Part of a small language model's weights: width 256, MLP 1024 GELU.
Each number is 128 + 24 x the weight over the matrix's rms, rounded and kept within 0 to 255. Layers, rows and columns count from 0. Numbers have three digits each.

# up: layer 3 MLP up, 1024x256, rms 0.267, rows 530-613, columns 128-159
# down: layer 3 MLP down (transposed), 1024x256, rms 0.193, rows 530-613, columns 128-159
up530:176138158124126139110128102114137110192121128119099096153110169112110118138121124127125135153108
down530:094124102126143081136104130130127124051124101124161137139143100146156163109103103105113122106167
up531:161083136127140173144118131140131178147131148122149153097101107125140146136118113105111085098099
down531:162146114119107123125103157082137131110176125132123123135123122152112106111099118142116133149096
up532:136166129134138134103109133115158125116132115117099148138089102177118129098154125167107144087153
down532:149103114109114133152094103136144123132118106139118111115123103107100109148137123125100128129130
up533:167096123097177087096133096154124118127072093095122079124119139163154186118112082142136179112154
down533:130128143108089108131092150083109072133185154141109158129114123131107152089135095112153107142115
up534:130123104091137141121131100114155120127169130161145131109079112132145087113125111089135174113125
down534:146098139168085093143124139129117134115172140117101090176126150118164161135102144126161148132120
up535:130137115108124149135115111158080135106111101127127100134144114096187137109113118103132092130134
down535:165128140106074119171125136166145119155130173154114128086143118157122111130153133150103130137140
up536:083126137130146134127148159076136111121154127127165082154135108108111115130154116116170156086140
down536:133134143133111115138126113136157095128136090125118143120108125165127143131128132124135134152144
up537:107131130093098133154160105108139122122105126157159056140146165156100129116110151098127145106118
down537:146097096113123147139127131128121184147193094117137123108139091106143108106118100137096105124152
up538:120122149102117124144071163153049147132102163162150139133111098111145115149162137157101160125101
down538:126162151132106181078117137134187156110122132122135130109132166162153147093094128087150156163152
up539:118098105120107102135117155081129124140144121169146089185142137113113138118120079152099155173121
down539:081125154147125134135151099115112150139113122157092138104147121164143147120118131165115151123119
up540:136150126144114150093097157168115115108170057103108090115145131141114112106117135114111130085131
down540:164092114156082105162081187131135083114142124152150156104099136116086110111118105125093140112137
up541:125158115141123099092116105109141153107145142132127179153144112100119137110126123119097132136067
down541:135133124142151104173114143120089102124136131134146117130125119140115095166114131147149146151140
up542:150124126124147132111082107126117161152126104127096119144102139184120093164119091148122120144154
down542:123100137108105142157118091110161141136138153175114190126136134129095142147157136130160150116147
up543:149120149137137182111090105114079119149180170078148112140119171154093136175161097147155085089127
down543:171138154105130147148134133103151131102096149142160141141107149133089132110127119146097118092142
up544:147103153118124111135155162132086096149145173160139115155130134134138090124169139146103158088109
down544:133147137145127124096137170120152114104168105154133156099148095140104145114124130145131107177094
up545:148127129109123099117167137144143167136110154096105102135127107093117120153068146156146125126152
down545:118110121120116092097152114134145103096081133108079086138126115123157071124128123154128133162118
up546:122142124137127127114162154119169146114105152115123133131126071149120177153100108114148137141115
down546:131159096126106115105102096095121125089100128128166081165135120105091153111146118107091085086178
up547:138094108132154127146137134133140151180140104128145124110126110099147169131131134131131123121131
down547:109171128109111124125126128084116077134122172183121125165157138123109144102122093148091128085115
up548:165153126136122132173154154114145095105115150121156103168131112151191114112146125118168132153122
down548:149091165160139098101120093083038103120105123115126128099138112152099148089108129164098088114101
up549:104148105163169153105125153134107164096117141095145107107112146174154134169143140121122113161131
down549:166113135148185146106149171129157170153095141151125151133162130154117097129131123139175154129107
up550:145100130105121143149165113098123138088124094116089144132146136124102125103147135123093106124120
down550:113155111127095136116140106083152154124141119148105147127166137151154138136087109160109099065081
up551:103128125119139102120126159165097120086175112112122164147131178095081123120124125171114136103126
down551:121115113145102084132156126111118130118084084111094102134127093152150148148100117138105117175115
up552:098120133102125128136150149125130076103112100140112150110114117172156096087105158119142115098138
down552:084132088139197131148096141132131055070137083142136156150186080142120164147151098141135142123118
up553:087163094111141129132069116140140127120173116184109110130147094114163146121075129108107161132127
down553:160123112145085136114101101086116155135156117146067131082089099183148111160154137088100090142183
up554:099112108129118089121106158109086134123112129167136137086133120126151073161124157123150129131157
down554:151119137126144109160165127142152109153138132149167117130129112109127123099130081157100164118134
up555:137161143114148151128089135101121127150117153093097107155157108161175113150116137130137122131155
down555:149095090113157112160128150125121151172146119121127156130108132105142085114134116126097120136117
up556:095094105130139124151129119174110168139130112144108148118142135116137103127119135113124124122099
down556:111173123105112150104134149123149101110139153105152080120149123119087126099103151070146111110152
up557:124108072109166133124095140146144083095136125143140121115164116127141105139158119120135126137089
down557:135093110152104123089100140118134104126134153124132108104129097144137140159110134087112125128166
up558:144132148136143111144079173104125120121111120074106127105138140152122151091144134131132134169118
down558:113129112141153099107160114138118132128165136140121125175133153092103122151112105128060111105131
up559:132122164140119147155143113127135149171164126141132123102082113151159139116174191163097126126119
down559:079108118139128167108179108111095065156133171130119106174120124104143133106157106142141144111132
up560:105100102121120146119086096140111119102117125114130146138120092117098135151149136164096126126140
down560:142110105183119125107113141116143127146161090139127116138147120127118126133090132128133111090151
up561:116190141129112095099119131092166117167132158145119105152136148134120159112134120138129164200175
down561:089089094119106109121080096124145105094144145122130154084132114111140133099111121138114150150106
up562:131155184162142115158113102161118101107110129101132120148159135143099111159141154149153134141132
down562:122107102076138157168148129136085162131126127148110112122089127094152110087083062118116118107096
up563:112092098108107143070125114124061150118126119141192148124135144148147145201072154110133133105121
down563:121151143112158120135108143128155142168122105133092162091148120119127099103202133121138135117115
up564:159168125154145154151162123159218177184116185131150079103118119158148163148095116157155148140148
down564:182096115106123124110120168160132147126127160104142166114113141113127087143123136098138166101159
up565:122127121148131183132125095140098186092117111167142148175132118150083124184150135108134096154136
down565:106134123134159097092105087139157121165135133123123134130126106107134120095156123132118119137073
up566:094142133138136140157127113149136124077115127117137147110096143178140107150064115088128098114102
down566:154112122125138150100156110094124082137131155148120161178152136101108135104150089125099118123138
up567:120109108128113078097115114140182126143144126152117150113121120119119138107174106106144114107136
down567:137122097139162134164110135141116125113133094086161139144131139163075113166125146150130127129129
up568:167128097143149102088124105131112153048114135147122163141137164164140140122109158134161131132114
down568:125089144116169141132137119139117130133129154104174132141103183132184160144111088099116170104128
up569:074117148156100111136136115131156086122131107107147137156121147126145101093161125145133121147118
down569:121130139099139112177107091141120148076069170083133124107113110128139151089144124167110108138151
up570:116123128110146108096113134152158107142118158161133129133117145158103088144121132142105112115165
down570:111109114135129146096168147104123132151146108135103179124104111142087135100160142131123109126115
up571:116183167145135160126136162103152144125117069158093076142157170104121134099127140125117105135104
down571:133127096116111103175117106138149082125146123084173164099116106143092136116109117120171100167156
up572:146118104171130193119138093143079125130133110151140125123171110161132147104084127141156118114138
down572:141110115127114111137078095132126116136070148126098098112118096162143138128138119151096140105085
up573:178122129091158132170146123122108135124119113097142089152139110123096093132139156132127110156109
down573:127085129137081150150134114130130156113138132138119141112099155127131150120142136138104117151134
up574:135136108132122092098149100109108158112158145110122142154088142125132119121176179086109140125122
down574:108104136121101098134141182145119080097151130117116182123134109186086131144142114129197126144098
up575:122150120164146064126086116101120127148124111128166129106097128110097160113127082143115112143145
down575:145106102139142178102104135148131113155155079144093129104110102176165106195093130123153133136123
up576:141125162123142094095110117091121144123111134125128145125055140131131137152171125086109160134112
down576:151162105107109139143150149151114143146119102110166146136189114154108138143145157162147143112146
up577:142121145074114124132093146109091175135181094129147116091160134186122134104157110137143128097111
down577:114163105117146182077134118169172181170112154122135115077140159128127135103139142096120123094136
up578:152126154105132112123111103096133165115138107124171111093169088132147145094114130125174140112197
down578:133134133146117143119112137160121160188121136152091129188085163160120107135121152177115131130102
up579:123146144124155080160105180120104138124128125111115098116108138155117105106106147125103170103097
down579:116164147144103126125133121125127124145133081174090170140127130138143174110109112091143110156122
up580:143117163106141144098172100146134115153134133145120152129133132158091126137094131072128076149130
down580:136190093075103123099155090121144140141121101164085107140165116089132135106079098170073110117101
up581:134144132119120140126139103138142147124144120095153158114163109124129133090115123064093158126133
down581:124115113097150116136112137138072130148129150109127072142146126129159136137128140105144106116134
up582:088118136143153131126133095152124148097141117111087123137134147146121098127073151096121110126087
down582:092155123109098117108128113099098154132105155168175105134142105103136135098130083135132138128120
up583:115065088150126118157128105105138153099147153105127125123125117097075138171118145107148133170113
down583:128127120137127104177093131106109118123158104145124132101140133146170099125142132119132143094118
up584:176114134079115123127141091129168138140095167123109182139096130135149138142121083146123125099106
down584:100178125108111114107115088135146138106137140085141162188147109116115110096140122157148130125155
up585:129168146130147096091161146102148119130143174107138116182142106151135151112111121110181114182115
down585:140108095121107156135157136119172136134126067142106146086103150127105085147138116123110164132135
up586:133146143133124100128127167128154087133128137123114126138169132138165145167117131164126105151122
down586:152119134175187132149126135119157090127198163132091114082139132114125113111119125067103145143086
up587:115156148143102146097115139120093161120153115143119162143105141131122103138114143131101119162092
down587:105145167142150107094100158129115122126144166150141162129094128142127110166142098112118086102124
up588:114091162128087136155134172157133124160159139102116126114129138118079166117089111136127138114125
down588:138087110115158107095115066134117137102103113173088120109139126109143105158135110142118129163145
up589:138142112110115098119110184111136134128152116139081145099128126112160163086129140100155165118144
down589:107153139146123126122145103097130134124116131087162140108155132110126112185136113121125118134129
up590:141108156135192107117103131119134191131162095130140155135154133153121138113123114133135130121114
down590:121094161158142057090132108120155116189129122178160136108120121099105113102167135115106177102119
up591:139107148083132134162125101138088133146127140103104094136133130149138135094113117093120123125129
down591:099147123131112126125129095141142142133173102151106189123140112127096142144153133111088102104128
up592:149121147078058126137154078147104164141117102105116138125140094139130144104163134140135187095128
down592:174150122096142100112141149107126115165132121165138144135153099116164094123102138140130100165133
up593:118117133101141099112175137145126172135130138112100152135117158153133088094145120124160121169144
down593:127100168141146122163119112145123094105121128097101134113104147100128124144120140092131126121154
up594:117168105157140114081161123150113134123141128117108140116104154111131121175114106146158110122126
down594:174148120154109154158135111118153132128149124169098113131148155125146105178118153141171118144144
up595:119116130115117108129108178145131169104103144145162147123136132149135116103186089125164157170138
down595:167168091130141111065095114103130097158128137137151121129168165155118090124115146138109169137086
up596:094191132127110094103150145161132095161119129176136066132113136098156121096112113143092146182102
down596:100119157120136111141136150180192167144137116138124124086159146145087103155139135136137104102148
up597:107123146100116125103143148180128138128103133120131195121144100154122120140097138124118120175167
down597:158174142131115100153117151109103157145151119138130102108139076123093121153142103129153135157082
up598:117109141153127128116117134152114092142167163135122108112167146113141140123111141112165143171107
down598:119083158122098142132116122087107157150144116119113120150164108112102108108141138133116170105157
up599:099107171115161131124152153130099120115096119106121150154116125200113123128151088103146149096108
down599:091139066125119118103178136087145127158139111154139106133071101094166110131145190169112183122091
up600:112123133117180154116120106117114124152101132095091116128109108158106140161127136136103142176149
down600:129124168141132117129103126139152111082149124142150145110128153129170129096120100124126135109134
up601:090134131126119110096126169102131131163145136138140120165101111159065138104131096142123159116144
down601:133149162171121127127105102085171101140102123131155155148135106105153169123124122083109119143111
up602:115117110206095115126142149096113136106140160097146128121156117096064123127139099160057129101154
down602:131140144095199094133122173116109143146178164164151143137106134150163084162143138145149101143135
up603:150126080137109123137141155129141104124112110137146144147126153108111171147134121127151151129182
down603:113121161153132145107116100157115145156152108148133146140108113119167148111133112133141122156141
up604:139122123134074152104125166140114141116123131132150068137086125130148087128136149137129170117118
down604:112111181129115130152128063132122164119133131127125131128120114123134180145125161132126077147112
up605:157178130106162139119137154120161139065110107147137092160150128146156087147137144137109171177117
down605:111124143139110148174160100150093138129122107110136128162130158095112145100131110097127173112142
up606:111112141096162120131136139113104141088112103128103151136119140110147088113116142109106105113145
down606:101115152096128114121110111133142085089162170155156103123163168153098139167134151131103162139105
up607:080101160096135110092125109131145132123208105106174156178101161170137118103097106140095109093113
down607:100134123103151114127088116067155156112121079127150095079101136133127142084145116105156117119111
up608:167140132140149100100101084205111130099113153096099136127106104150168119109180164104136122143130
down608:158132185116096150089151123107149084101140111103179113134104165108110090148117137148097119143138
up609:137106148117133148106147109074156103115178091139135131116124119151130152123120103164154111106110
down609:136112145145110071100127143106148110083137182157129146109169114128132120138112146115127125106116
up610:115167106135148105137152113123099125095116176117142104119160091145100086114094118141132119107121
down610:151138114124108132098100138086148125143105116120149133136136092186131169152152142130125127146086
up611:136129115084119135146087158121153166111130117134115135144146165114118125150107108127077113133120
down611:093135164168122110099164153131146108118103143127077100082127103121133122093143183110139134127128
up612:111115108116105109103088125120155139083126109121155129133112097072114112153113162096135123151099
down612:150179122118157101123116136128083098162140108102116152148135155124154115124136122131134119161082
up613:153170113118134118112155095139121108163128121118095126203091112127151097165121134095110136107091
down613:121112131109125154123124143117127142097111130146158172090131088104113150130137148142149128165147